Part of a small language model's weights: 32.3M parameters.
Each number is 128 + 24 x the weight over its row's rms, rounded and kept within 0 to 255. Layers, rows and columns count from 0. The size above them is the row's rms in percent of the matrix's.

# layer 6 MLP up, 1344x512, rms 0.0524, rows 644-710, columns 192-223
size [100 103  98 104  93 100 100 104  98 104  89  99  95  97 105 100 101  86 103  88 123 104  97  98  94  97 106  99 101 104 100  98  96  97  98  98  98 101 103  95 100  97  97  99  99 100  98  99  96 107 100 100 101  97  91  97  97  98 102 106  98  94  96 101  97 101  72]
[[141 163 106 111 122 176 176 118 116 133 154 120 155 139 115 139 128  99 128 174 127 125 158 154 165 115  96 110 137  98 119 179]
 [117 168 132 155 125 121 129 163  91 112 154 124 138 133 143 148  86 108 122 152  85 124 110 159  92 129 161 162 177  92 101 136]
 [129 101 162  88 122 119 131 136 122 102 104 182 135 139 166  86 112 104  99 126 137 114 110 130 116 131 146 152  95  96 114 149]
 [114 112 106 133 146  88 145  83  95 124  93 126 116 146 169 137 140 137 110 136 158 123 126 115 140 104 124 116 112 124 126 117]
 [128 120 143 137 130 203 113 146 113 141  96 148 144 129 129  95 120  93 124  82 131 112 127 103 106 141 124  85 100 131 105 126]
 [ 98 138 128 132  66 126 139 151 113 113 148 127 151 138  77 124 153  87 130 142 137 144 103 135 151 103 143  84 109 135 183 136]
 [139 107 107 158 116 105 116 126  86 142 111 167 129 124 115 124 109 107  78 117 140 158  99 186  99 151  67 141 125 139 113 135]
 [142 113 132 126 162  88  83 117 145 142 120 135 115 100 146 147  78 102 141 129 114 161 155 118 109 134 111 166  96 117 108 137]
 [136 124 116 124 154 125 103 141 128 155 156 141 137 146 164 104 147  99 128 101 136 144 142 139  98 148 153 135 131 146 166 135]
 [157  69 123 105 138 152 127 161 114  93 133 105 150 138 148 123 190  99 158 111 160 143 160 152 130 154 133 145 134 135  95 109]
 [171 118 120 136 150 155 133 145 137 129 124 160  84 138 110 139 122  71 159 168 106 144 149 133 124 123 117 136 136 121 191  87]
 [ 97  86  87 133  90 119 131 138 106 173 154 132 131 155 113 126 121 127 134 119 106 145  64 152 111 134 135 154  76 113 159 130]
 [105 133 127 130 149 169  99 115 125 132 118 133 152 114 123 103 143 122  97 120 143 135 147 185 125 176 151 137 124 161  93  89]
 [ 67 143 119 181  84 139 123 164 141 120 153 169 146 111  92 135 137 158 109 171 115 125 130 149 116 125  99 144  84 119 148 118]
 [ 87 145 128 152  88 120 154 163 104  96 148 105 140 111 129 121 147  79 140 167 143 123 115 151  91 142 165 140 106 108 178 165]
 [142 118 133  95 126 171 113 132 140 109 144 109 161  79 143 121 164 129 109 111 135 177 136 133  95 140  94  88 104 113 143 136]
 [140 130 111 126 115  93  97 127  98  99 114 175 116 140 144 103  95 176 149 111 124 131 110 121 120 112 105 145 123 160 123 193]
 [159 119 148 108 112 137 145 163 110 113  92 179 152 113 175 109 132 142 133  84 101 127  81  97 177 128 119 132 132 163 128 131]
 [108 118 137 124 133 137 156  87 124 123 179  94 135 111 139 132 141 139 105 115 135  97 137 128 142 151  58 179 139 160  77 108]
 [133 119 128 149 125  76 102 115 118  77 127 155 114 114 120 166 151 134 105 118  91 155 129 131 147  84  90 143 144 165 123 157]
 [114 134 144 122 134 117 151 128 118 158 119 149 118 143 138 111 108 101 152 106 134 150 143 125 122 116  86 115 112 151 132 138]
 [167  97 144 101 114 116 135 141 139 133 149 128 145 147 117 136 127 106 143 147 187 104 126  86 127  93 133 149 141 128  98 144]
 [173 133 154 133 137 148 148 125 145 117 131  80 182 119  83 132 131 115 138 145 162 113 151 122 134 115 153 114  91  83 136 199]
 [112 109 105 145 115 155 130 109  87  83 102 114 118 147 182 124 130 130 150 159 114 121 132 169 164 152 131 127 119 164  89 104]
 [109 108 111 129 105 146 158 133 102 160 105 148 154 118 129 109 131 166 146 137 107 119 126 133 126 122  74 137 115  99  86 128]
 [160 125 127 150 165  94 148 110  76 108 109  83 154 152 129 127 150 151 125 102  75 128 127 124 101 120 131 139 134 160 129 116]
 [112 119 115 130  97 148 181 148 137 113 126  98 150 169 116 160 140 151 126 121 118 127 120 174 135 118 144 131  88 120 163 128]
 [169 119 134  91 101 146 156 122 122 113 179 112 154 144 140 146  71 175 146 136 121 135 123  97  93 152 116 134 136 162 127 103]
 [197 104 121 115 161 109 139  75  88  88 142 163 154  81  92 158 160 150 112 143 168 157  93 129 157 137 117 105 116  86 142 133]
 [106 129 142 160 137 129 146 109 112 162  74 122 157  79 111 113 142 135 160 132 157 134 144 139  93 136 118  92 122 138 150  99]
 [131 139 111 176  85 136 102 158 117 159 162  97 164 106 146 116 148 124 157 146 141 163 173 150 140  96  93 124 135 154 116  81]
 [ 93 100 139 132 113 116 157 120 145 110 120 132 138 101 116 127 131 140 148 148 132 127 142 128 115 151 141 118 126 114 122 125]
 [108 102 148 164 117 132 123 129  91  99 187 117 107 182 143 134 138 152 122 123 118 129 140 142 104 126 168 135 103 171 141 124]
 [123 184 154 108 131 149 136 112 104 129 125 183 159 143 123 109 107 139 137 161 168 139 135 127 117 137 121 151 110 140 105 109]
 [149 149 110  58 138 177 164 106 151 131 114  99 143 161 123 125 111 140 113 150 110 151 177 150  66 106 133 131 103  99 167 101]
 [119 113  96 131 169  94 110  94 148 122  91 134 102 145 143 137 102 103  95  98 105 149  77 124 119 131 101  98 140 130 110 147]
 [103 126 101 179 121 111 112 105 119 109  89 135 141  83 137 136 113 111 119 108 117 131 109 139 146 128 111 157 146 151 154 142]
 [129 146 144 155  76 112  94  74 157 150 129 110 132 107 123  94 176 136 110 122  98 129 144 104 174  96  96 130 171 129 156 137]
 [127 106  97 165 107 151 144 146 132 107 169  71 138 164 155 132 155 107 142 166 159 150 136 127 157 130 134  84 175 145 105 161]
 [101 157 166 103 117 115 151 155 117 154  87 105 121 149 142 101 154 138 125 191 118 111 102 122 107 138 120 153 143 144 156 134]
 [109 117 124 130 160 128 120 134 118 134 113 101 138 118 188 166 136 152 132 138 123 104 123 102 120 148 125 112 111 111 159  99]
 [153 148  87 128  90 118 143 123 110 116 106  94 114 137 118 109 128 111 126 140 129 189 132 158  96 116 116  82 115 115 140 133]
 [106 115 138 112 145 117  98  94 138 132 131 161 133 148 123  95 194 152 131 133  89 129 111 149 124 141 148  85 102 147 102 113]
 [139 100 120 136 147 133 153 111  97 170 105 116 100 126 105 133 122 117 156  99 105 173 118 110  97 130 133 118 103 117  85 115]
 [107 131 100 170 126 107 183 125 125 167 104 156 114 120 123 142 170 119  83 116 161 140 149 111 109 154  91 137 102 128 178 100]
 [100 109 144 109 118 138 140 101 116 119 133 148 131  97  82 132 115 140 123 122 131 164 154 138 117 143 160  71 125  93 152 150]
 [141 153 138 126 106  92 165  88 126 149 124 118  76 101 100 144 170 128 130 117 137  92 142 133  84 100 101 114 131  98 101 118]
 [105 111 122 130 139  79 135 160 125 123 162 152 120 150 159 121 128 121 135 114 109 147 183 124  96 124 170 120 144 123 117 113]
 [101 172  95 107  88  96 141 112  98  93 135 116 162 100 101 123 127  89 151 114 148 169 115 131 123 100 160 131 134 121 144 190]
 [140 140 138 142 149 111 157 146 115  94 142 107 154 124 169 130 146 126  93 127 115 155 133 198 126 122 108  86 112 138 138 181]
 [158 128  93 103 101 113 125 157 120 167  80 150 189 112 162 135 117 136 128 151 134 107 120  98 106 154 102 165 134 116 119 127]
 [131  87 136 128 129 111 158 161  80 148 130 167 145 154 127 110  90 124 151 145 108 168 147 105 156 123 146 149 125 166 162 162]
 [159 136 134 153 138 120 118 145 149 115 186 111 119 165 124 161 154 150 135 119 126 129  70 119 155 112 148 124 137 148 125 151]
 [159 138 143 164 138 126 160 141 115 159 181 119 138 111 185 142 117  80 128 126 121 129 102  85 139  96 189 140 138 129  94 172]
 [152 132 104 128 123 145 135 138 163 163 110 149 144  98 111 116 151 127 120  99 150 174 167 151 139 119 125  91 113 143  95 132]
 [138  88 142 112 131 115 120 143 119  93  72 129 141 115  93  69 150 146 129 152  73 114 114 163 140 148 111 145 144 131 112 102]
 [ 94 138 153  89 121  82 146  95 132 142 106 155 120 126 156  90 139 145 108 160 145 140 115 166 112 111 134 145 105  99  93 163]
 [111 150 156 139 157 140 152 128  95 134 102 139 124 117 129 125 134 126  73  82 116 123 113  47 118 170 133 124 108 122 102  92]
 [105  93 117 105  75 149 141 130 112 152 125 133 120 145 137  94 120 170 169 134 112 114 152 156 131 186 143 137 127 125 152 128]
 [149 115 101 142 143 116 113 143 162 100 129 163 163  98 136  83 110 173 174 132 109 124  81 159 152 128 144 136  94 116 151  96]
 [123 111 124 137  90 134 113 128 145 138 128 122  88 117 133 141 105 106 129 127 122 151 182 130 120 125  96 138 135 137 129 117]
 [166 138 155 123 126 127  96 136 117 129 118 133 137 140 152 109 121 128 131 108 159 155 155 149 154 111 101 101 127 142 171  42]
 [135 110 134 123  87 128 109 167 113 106 100 117 149 111 142  68  98 104 143 149  99 169 144 119 126 103 112 102 120 124 131  92]
 [120 148 109 156 173 107 132 124 157 146 129 136  92 137 150 115 195 125 103  90 171 164 149 125  92 138 164  91 128 106 150 116]
 [140 140  82 141 129 120 118 135  96 157 115 128 143 133 119 112 158  73 128 107 150 128 140 138 154 113  94 150 136 154 102 146]
 [ 85  83 133 116 110 108 129 115 124  90 136  79  87 121  80 101 154 169 153 109 127 164 161 120 136 130 142 120 131 140 144  78]
 [129  92 144  56 131 121 156 129 102  93 149 139 113 147 138 120 115 102 139  84 124 134 141 107 137 132 118 167 139 142 112 158]]
# layer 6 MLP down (transposed), 1344x512, rms 0.0133, rows 644-710, columns 192-223
size [ 97  95 100  94  94 100 104  99 101  96  96 102  98  96 104  99  97 104 102 100 111  96  94  96  98  96 105 100  96 101  98 100  99 107  99 102  99  99 104  95  95  97 108 101 100  99 100 100 101  90 108  97  99 106  91  99 101  99 106 111  99  96  94 100 100 103  79]
[[148 112  85 105 123 156 115 122 135 120 120 164 101 113 162 119  90 139  79  99 113 132  85 123 122 145 140 122  99 131 131 132]
 [143 109 134 122 163 156 113  89  97 105 141 167 122  92 133 125 111 175 117  79 135 122 133  97 139 142 117 124 149 145 128 138]
 [ 81 115 123 123 124 130 116 181 161 167 135 125 152  99 138 109 129 106 139 164 161 109 144 140 101 153 131 118 150 117 126 125]
 [106 108  94 102 131 113 117 132 131 116 157 138 121 138 136 112 107 135 127 147 120 133 122 148 133 180 151 128 139 118 120 133]
 [151 134 107 111 178 132 154 107 142  90 156 109 157 154 150 117 187 109 147 138 167 128 150 126 112 104 149 146 120  85 124 119]
 [105 142 105 106  89 107 142 155 176 111 106 107 144 152 171 104 107 141  94 110 132 162 165 101 149 177 123 152 117 131  92 142]
 [122  78 101 186 109 134  82 150 147 143 118  92 114 100  89 147  86 136  93 126 155 135 134 102 144 110 114 146 169 156 125 111]
 [ 99  98 107 135 107 152 146 111 120  87 141 111 130  98  97  88 137 152 104 168 123 113  98 111 129 124 137 125 129 149 178  87]
 [127 104 143 113 147 138 132 115 161 170 137 123 163 103 129 121 126 137  74 104 115 126 122  94 156  67 103 144 123 113 103 153]
 [124 138 134 121 150  94 185 131 148 138  93 117 127 108 159 161 126 143  81 114 110 100 130 125 157 102 128  94 105 105  94  94]
 [150 150 138 108 125 124 139 124 163 117 183 117 116 108 166 108 185 102 136  97  99  95 144 135 126 155 164  74 109 119  72 115]
 [148 114 111 128 120 108  99 161 139 135 103  95 127 154 156  92 110 164  90 140 110 110 137 154  78 131 150 123 141 143 158 113]
 [138 128 127  93  94 125 129 153 138 137 128  85 168 131 103  67  96 104 150 136 159 134 172 139 149 115 158 121 103 142 151 106]
 [165 112 105 135 153 153 129 143 127  97 123 139 123 127 122 133 109 113 122 149 107 176 133 125 113 125 116 137 146 154 115 123]
 [116  89  97 130 162 131 119 121 148 166 111 164 117 119 122 145 130 131 121 100 121 140 135 136 149 133 176 155 147 158 138 140]
 [129 126 124 155  97 136 111 119 138  97 181 168 100  95 173 100 126 161  96 187 107 120  96 123 129 120 144 158 138 167 125 117]
 [130 129 131  77 123 164 115 102 117 127 125 142 132 196 110 114 150 126 137 141 142 132 127 111 128 167 112 131 161 145 137 118]
 [126 174 129 157 114 119 129 162 128 110 113 116 105  80 114 119 142 119 117 120 157 141 160 125 137  97 159 127 128 152  68  97]
 [139 122 102 122 140 151 114 114 156  72 131 169 113 127 155 160 121 161 133 114 101 147 165 130  97 104 140 102 114 131 144 130]
 [166 157 139 122 126 144 122 151 113  93 117 154  96 132 108  90 112 150 149 162 167  96 144 119 131 105 161 115 148 164 112 116]
 [154 109 119 116 117 111 126 151 164 181 126 118  98  87 118 181 111 154 114 150 125 133 133 150 130 175 185 167 159 163 188 133]
 [119 144 144 119 130 139 117 121 116 141 105 145 126 158 140 139 181 164 143  98 103 175  92 155  72 125 128 113 125 125 163 112]
 [ 93 109 104 149 133 127 134 127 137  89 131 162 117 123 162 119 118 129 155 109  91 140 142 158 184 129 158 130  98 125 154 142]
 [115 161 154 104 123  98 143 130 154 160 140  92 161 175 121 165 140 109 146 105 150 152 125 155 117 175 173 128 117 108 145 153]
 [135 154 154 144 123 108  72 154 155 167 130 109 140  95 126 113 113 134 127 163 108 135 160 112  86 158 137 154 164 127 129 161]
 [174 110 114 100 124 117 125 114 167 128 125 140 125  88 112 142 101 126 144 141 168 100 123 107  64 109 136 138 152 145 130 126]
 [122  96 145 119 147 113 105 140 144  84 139 125 146 109 138 124  81 119 113 130 165 134 136  93 128 145 104 152 118 139 131 158]
 [118  96 153  90 160 149 103 140  99 128 113 128 134 134 103 131 130 136 136 143 133 116 135 163 129 134 132  83  87 128 109 103]
 [170 129 131 145 148 114 138 129  96 163 134 152 120 221 130  93 151 143 142 106 132 111 125 124 136 127 131 134 150 177 110 118]
 [102 122 157 123 143 107 175 149 171 161 136 117 134 161 109 140 135 143 111 127 124 110 110 135 107  94 131 112 132 115 114 135]
 [105 117 114  99 136 137 130 145  72 140 113 162 105 142 154 124  98 110 147 119 138 160 120 122 123 143  86 112 189 116 117  75]
 [162 106 108 128  99 163  75 125 129 118 131 147 122 143 111 159 144 127 143 140 142 111 127 126 105  84  57 116 129 135  94 131]
 [122 106 168 108 124  89 148 157 124 125 110 142 150 129 124 140 116 122 132 103 157 112 146 145 107 129 159 107 165 146 118 127]
 [171 115 113 123 150 159 161 138 136  84 118 116 126 133 112 141 126 130 158 154 123 118 119 102 111  89 135 120 112 148 123 120]
 [ 78 115 131 154  98 109 152 115  90 149 145 128  97 135 101 160 139 125 127 125 160 137 100 171 125 157 152 124 122 158 110 145]
 [113 156 115 144  89 161 139 161 138 126 148  88 157  81 125 142 142 114 132 124 129 143 136 105  94  88 115  92 103 130 145 110]
 [106 138 155 133 142  73 130 127 136 106 114  90 135 103 112 129 131 171 115 134 116 141 135 168 128  60 168 108  57  97 131 145]
 [186 151  96 101 120 146 162 132 134 142 159 134 133 147 154 111 128 137 126 116 119 100 114  91 110 167 112 144 170  80 122 167]
 [ 82 146 132 149 132 111 133 150 115 131 115  89 127 139 151 127 143 134 122  96  78 124 120 124 131 112 125 181 112 121 160  99]
 [ 84 101 123 136 120 140 112 157 111  78 123 124 152 147 146 119 158 131 162 116 123 172 117 110 145 136 140 107 147 119 125 133]
 [100 157  62  76 152 110 132 101 164  86 129 130 126 156 128 149 158 138 128 112 119 161 122 112 141 106 142 104 112  71  88 129]
 [129 119 102 138 178 135 119 140 171 138 133 133 132 119 132 131 107 116 139 140 157 144 109 145  97 169 138 149 180 190 143 161]
 [135 102 118 116 140 116  85 105  95 164 153 153 155  96 179 111 121 114 149 122 135 135 102 107 129 202 190 122 125 133 158 155]
 [112 142  96 156 117 160 119 148 129  78 160 158 136 103 114  97 148 123 133 183 104 134 133 156 138 130 132 115 150  81 128 106]
 [ 80 108 114 116 154 131 114 106 105 153  80 111 160 146 137 130 114 120 147 125  90 145  72 124 136  90 114 122 197 122 185 160]
 [165 120 110  96 129 127 114 139 139 139 140 122 114 135 157 152 136 142 109 144 136 138 113 129 134 114 152  99 145 149 120  92]
 [ 82 129 114 121  83 155 119 110  82  81 129 116 142 167 128 103  60 114 156 129 163  83 136 136 124 126 128 135  97 103 131 140]
 [129 120 116 146 131 155 117 125  84 128 108  94 142 150 127 117 117 133 130 147 148 102 118 127 104 125 147 110  97 111 148 152]
 [114 112 122 175 122 158 158 145 126 133 127 153 105 117 131 111  85 177 121 145 176 137 103  96  94  85 147  96 134 105 129 132]
 [131 166 138 141 120 153 127 146  94 114 192 158 136 121 150 166 147 113 176 136  93 133 180 144 113 127 101 121 159 114 134 160]
 [159 142 101 143 134  81 132 138 164 168 134 150  64 111 151 138 173 118 163  81  79 152 126 143 106 149 128 102 131 123 118 177]
 [129 103  80 115 115 104  84 114 100 146 119 168 115  67 153 114  93 154 113 145 115  69 130 143 174 157 141  69 130 112  95 118]
 [105  74 114 118 141 128 161 141 134  93 164 179 123  87 161 133  93  82 145 127 124 150 124 168 119 140 132 153 133 154 117 142]
 [159 113 147 106 171 129 119 101 134 104 128 134 141 142 128 117 122 184 104 130  95 123 121 181 102 112 110 139 143  88 125 116]
 [157  93 135 171 143 102 150  80 135 148 134 115 138 134 121 136  94 145 130 150 146 142 114  89 104 154 103 123 119 129 126 151]
 [191  94 124 136 105 181 190 129 132 124 139 156  50 161 158 131 137 103  91  85 129 113 180 108  95  78 130 107  84 151 138 131]
 [179 148 118 126 140  99  72 123 115 163 152 134 106 118 149 118 140 132 121 127 112 111 132 129 134 115  77 105 169 122  86  94]
 [155  82 119 144 154 105 156 123 133  93 113 131 112  95 160 102 120 209 106 167 177 135 146 169 145 118 163 120 117 151  82 142]
 [121 139 145 126  89 104 142 116 131 121 167 177  83 107 119  98 146 136 146 127 112 108 114 159  90  68  78 124 104 119 153 160]
 [106 128 108 134 117 139 147 123 123 155 138 167 139 112 148 113 151 160 144 126 111 114 126 133 144 116  91 120 129 110 155 105]
 [138 143 132 100 153  78 140 146  99 136  91 121 143 125 168 138 147 127 128 122 140 104  80 129 161 117  79 126 142 159 128 164]
 [106 116 150 180 159 161 138 154  97 136 143 112 104 141  72 115 132 124 100 118  92  99 138 118 125 138 115 143 124 170 115 181]
 [191 135 128 126 172 118  90 130 159  89 171 138 107 134 121 106 160 125 145 128 131 114  96 119 143 164 146 137 168  73 166 142]
 [104 108 164 112 151 114 171 135 136 157 102 115  90 142 139  74 138 123 112 181  89 110 113  89 162 120 104 146 128 114 121 144]
 [114 126 152 120 103  85 101 115 102 140 187 163 141 145 125 140  77 116 129 152 155  61 131 102 124 168 125  96 121 157 160  73]
 [162 148 115 122  89 128 123 117 130 139 135 125 146 131 116 142 109 119 102  98 149 122 134 123 138 120 130 124 112 112 156  79]
 [140 100 157 126  99 124 160 109  97 115 120 103 134 108 117 146 106 138 171 136 104 117 124 113  90 109 114  83 130 124 130 136]]
# layer 6 MLP gate, 1344x512, rms 0.0487, rows 645-710, columns 192-223
size [101 103 105  96  98  98  94  98  96  94  95  94  97  96 103 100 107  99  94 126 101  95  97  95  99  98  99  96 104 100  96  97  98  93  99  98  95 104  93  99  97  95  96  97  99  95 102 104 113 100  98 101  94  93  97 101 100 103 100  96  96  98 101  97 101  79]
[[125 102 131 125  89 135 115 122 140 141  89 125 127 135 138 113 172 118  89 135 166 112 160 130 109 132  79 170 140 129 144 116]
 [134 134 192 120 113 155  96 149 144  78 112 136 132 123 124  87 182 117 148  99  93 151 116 124 141 184 109 163 127 112 127  90]
 [ 92 148 114 160 143  81  68 111  79 114  96  84 178  85 132  96 135 125  90 110 119 135 120 108 143 124  84  97 129 118 136 201]
 [104 101 136 137 151  95 158  92 116  83 150 140 115 107 121 135  95 124 147 127 127 157  67 140 119 117  77 127 151 100 144  99]
 [118 135 108 102 149 148 138 163 149 100 113 140 128 115 151 143 128 126 156 120 141  96 120 113 147 158 167 124 123 146 151  87]
 [143 128 107 164 138 109 139 122 144  69 132 107 143 135 123 142 135 137 120 129 120 129 146 124 168  96 156 131 175 131 137 112]
 [122 102 136 118 145 132 118  86 147 148 132 110 136 148 108 136 127 127 101 104  88 161 121 153 105 115 157 161  92 132 107 118]
 [144 129 121 154 120 158 116 127 115  93 111 131 152 131 153 115 137 136 153 157 125  83 130 127 150 137 126  85 105 110 122 114]
 [ 90 125  98 131 157  95 159 129 132 198 132 120 146 115 108 135 167 114  86 105 145  84 158 142 207 144 123 113 133 111 105 122]
 [148 106 144 175 119 137 115 118 140 125 153 130 131 109 163  84 145 141 144  99 100 184 117  97 138 127 117 165 124 171 112 136]
 [129 183 145 141 102 152 187 141 121 132 136  67 141 157 137 132 193 131 149 145 152 107  92 113 131 101 117  78 115 132  65 107]
 [165 141 112 120  64 135 191 175 151 157 103 143 133 152 166 119 154 124 107 146 134 147 124 140 105 144 142 191 140 160 107  80]
 [165 100 120 194 141 161 143 141  91 112 129 155 158 108 157 144 142 134 134 181 113 130 140  93 107 120 127 145 153 129 109 134]
 [138  62 141 125 120 136 161 111 125 120 151 109 147 147 122 127 137 149 128 118 123 144  76 155  84  81 135 122 104 148 163 111]
 [113  75 107 106 132 110 147  92 108 157  72 104 148 137 130 124 166 129 193  89 129 148 127 137  73 109 144 103 130 146 110 130]
 [147 141 103 132 100  99 124 151 171  83 142 117 127  99 154 119 130 128 149 146 113 108  99 114 100 102 123 177 146 154  92 122]
 [195  69 151 105 117 135 145 118 137 104 118 134 121 118 154 119 142 164 131 147 100 133  86 103 147 106 169 120 126 130 176 137]
 [140  94 129 167 128 110 126 112 120 109 112  78 109 104 198 167 171 152 165  96  96 107  92 120 166 106 128 115 128 153 104 123]
 [131 128 149 103 138 150 205 127  96 137 141 104 112 154 135  97 133 153 146 136 131 113 121 105 125 111  93 139 108 147 143 136]
 [134 107 156  96 138 120  69 187 127 131 170  80 139  84  97 102 120 118 109 140 146 133 140 137 153 101  81 154 137 153 144 154]
 [118 133 155 115  80  90 130 145 150 165 110 125  75 139 123 108 184 163 110 137 142 171 111 158 126 118 120 138  81  75 165 142]
 [116 161 158 132 172 161 130 132 143 131 122  89 119 167 145 131 143 133 115 120 158 113 147 110 141 138 120 177 108 147 158 103]
 [151 102 117 143 170 136 128 136 109 140 137 132 137 164 112 145 106 134 171 147  85 115 137 137 113  99 131 144 139 128 142 141]
 [163 102 170  94 155 120 150  83 104  61 129  81 135 135 118 119 171 154 127 129 148 158 112 126  96 135 145 130 131 133 100 103]
 [111 155 113 117 139 163 118 153  87 156 131 136 102 117 140 136 184 111 165 158 128  98 121 141 155 131 119 109 108 134 157 115]
 [110 141 132 104 141 111 158 111 123 165 171 133 146 140 105 104 104  82  93 149 117 134 131  62 139 167 151 126 159 154 101  99]
 [134 142 110 135 115 121 138 116 133 121 164 137 153 134  80 125 156 102 101 110 151 126 124 169 122 132 155 122  82 131 151 125]
 [133 116 152 198 129 124 132 139 121 114 124 137 214 129 118 115 166 108 151 130 142  67 139 112  80 150 172 141 144 198 151 121]
 [141 154 149 170 148 155 164 126  78  78 143 122 157 160 120 147 120 180 126 152  75 148 115 134 136 160  86 177 132 161 148 184]
 [155 142 146 145 111  82 121  88 164 106 130 112 119 108 115 126 136 102 116 138 128 116 109 142 103 177 123 141 152 152 142 126]
 [110 112 109 124 118 124 119 109 140 159  85 124 138 113 159 125 134  69  85 152 159 141 110 137 109 124 125 151 138 122 105 122]
 [120 148 151 119 186 109 141 108 127  93 145 116 153 139 123 110 148 146 143 101 149 141 166 117 125 123 184 120 154 143 124 156]
 [130  99 140 132  90 135 144 126 159  76 132 143 137 117 104 118 176 106 130 139 146 119  91 116 109 101 156 143 126 165 141 123]
 [140  92  93 149  93 143 137  83 119 101 142 140 129 139 131  89 145 126 102  59 133  79 151 137 129 161 145 104  83 158 137 123]
 [120 151 112  92 117 114 146 138 120 114 124 156 118 135 155 120 129 115 110 189 136 104 151 145 149 146 137  94 111 112 126 132]
 [146 122 128 139 113 121 142 123 111  57 105 140 139 120  96 151 152 178 127 142 135 114 101  89  98  88 164 117 119 143 157 124]
 [180 134  89 135 113 153 121 132 111 143 183 146  98 167 106 134 139 138 155 147  96 140 127  92 110 162 146 161 151 117 113 162]
 [145 115 155 150 120 126 147 102 107 153  87 100  83 164 116  91 112 104 130  90 137 150 148  94 152 153 109 103 103 131 129 130]
 [133 111 157 141 126 172 128 104 123 127  76 102 121 131 111 107 166 146 162 149 176 135 114 156 112 145 136 173  55 106 141 117]
 [134 141 147  70 155 108 116 122 159 127 104 139 144 131 145 125 137 108 104 113 131 149 138 192 178 118 110  90 127 131 149 115]
 [113 108 112 140  70 104 136 132 108 131 162 137 135 123 158 110 152 154 124 128 125 143 135 166 156 140 118  70 137 144 128 159]
 [ 95 147  93 141 101 120 132 140 136 118 117  99 160 109 156 142 112 134 106 173 114 108 133 135 127  63 149 122 145 130 146 115]
 [144 107 118 121 160 116 118 141 138 139 149 148 148 115 148 110 133 155 100 116  82 117 139 131 144 140 151 118 113  85 140 128]
 [106 153 139 129 103 116 144  85  99 133 112 115 105 146 112 130 113 117 193 150 133 123 112  89  96 106 100 118 126 156 115 128]
 [111 121 140 154  90 146 107  60 136 119 147 147 112 104 118 135 131 135  96 131 149 130 115 119 122 123 120 109  78 129 138 176]
 [130 139 150 117 120 122 145 139 171 111 100 103 107 120 125 134 137 143 139 136 114 154 125 100 144 137 133 155 108 124 143 116]
 [113 137 142 133 136 114 120 110 144  98 131 155 114 130 141 125 123 178 127 122 155 122 152 164 122 127 128 127 121 162 121 152]
 [ 93 103 133 144  84 115 166 109 159 109 116 159 121 108 127 138 133 106 101 142 142 141 109 127 110 163 138 116 147 112 157  94]
 [117 159 112 132 142 122 184 121 154 151 119 131 175 134 137 116 163 176  95 120 121 148 118 139 116 149 169 149  92 149 115 159]
 [ 75 117 163 169 130 121 169 145 131  90 140 115 112 150 144 129 120 137 128 164 140 148 109 100 122  93 102 172 137 114 149 162]
 [111 127 165 122 160 124 169 147 148 114 111 119 106 126 108 123 163 142 105 104 148 121 104 119 150 158  88 138 161 107  98 134]
 [116 148 128 146 117 119 141 134 136 157 116 128 129 135 101 125  96 107  96 135  85 114 146 116  52 124 117 108 111 153 137 131]
 [130 128 100 117 154 120 132 122 138 118 113 106 135 113 126 139 118  91 150 136 153 126 118 159 178 116  94 119 109 110 121 139]
 [133  77 140 144  93 105  98 122 131 104 164 144  83 151  97  90 118 116 102 153 157 133 140 117 146 139 106 121 142 126 148 145]
 [104 145 125 121 117 162 121 107 118 114 141 140 130 152 150 141 128 127 178 128 128  72 136 107 150 139 153 107 112 121 179 104]
 [111 144  96 109 163 165 118 139 143 121 107 148 136 139  95 112 101  96 124 140  94 116 139 153 144 155 118 140 103 162 113 142]
 [141 120 135 138 159 146 141 132 131 153 123 164 119 113 140 154 138 137 110 156 158  99 150  70 178 111 125 186 114  96  90 150]
 [177 135 124 137 149 155 156 116  67 109 111 114 148 151 149 133 110 120  96 163 170 136 114 141 138 129 131 157 123 107 164 151]
 [118 145  67 155 143 128  96 191 153 129 146 170 195  84 121 144 117 183 122 142 159 137 123 111 171 122 108 187 114 109 110 108]
 [142  90  97 111  83 122 145 104 112 106 138 150 139 163 113 115 127 119 176 159 137 131 114 139 111 118 125 113 123 150 121 108]
 [137 142 152 166 158  95 141  91 157 147 137  93 143 133 139 152 138 156 116 160 120 123 128  85 106 121 131 129  89 165 135 164]
 [113 133 114 117 106 139 144 121 132 130 143 145 140 120 146 152 177 114 133 141  91 142 163 111 120  78 151 115  85 100  91 145]
 [101 133 119 106 127 137 117 156  90 112 128 134 151 118 158 153 164 129 113  86 142 110 144 152 154 172 150 128 154 109 127 118]
 [ 97 138 149 157 110  98 149 165 125 121  92 102 137 163 161 114 118 150 120 116 124 106  85 126 142 141 150 110 119 143 130 101]
 [118 166  91  71 155 140 123 152 114  97 161 135 157 145 115  79 114 124 140 111 105 114 145 137 136 130 111 140 139 147 112 161]
 [111 137 143 129 140 115 131 155 136 103 126 153  85 153 163 111 136 131 158 127 122 142 118 122 125 133 141 149 146 182 134 149]]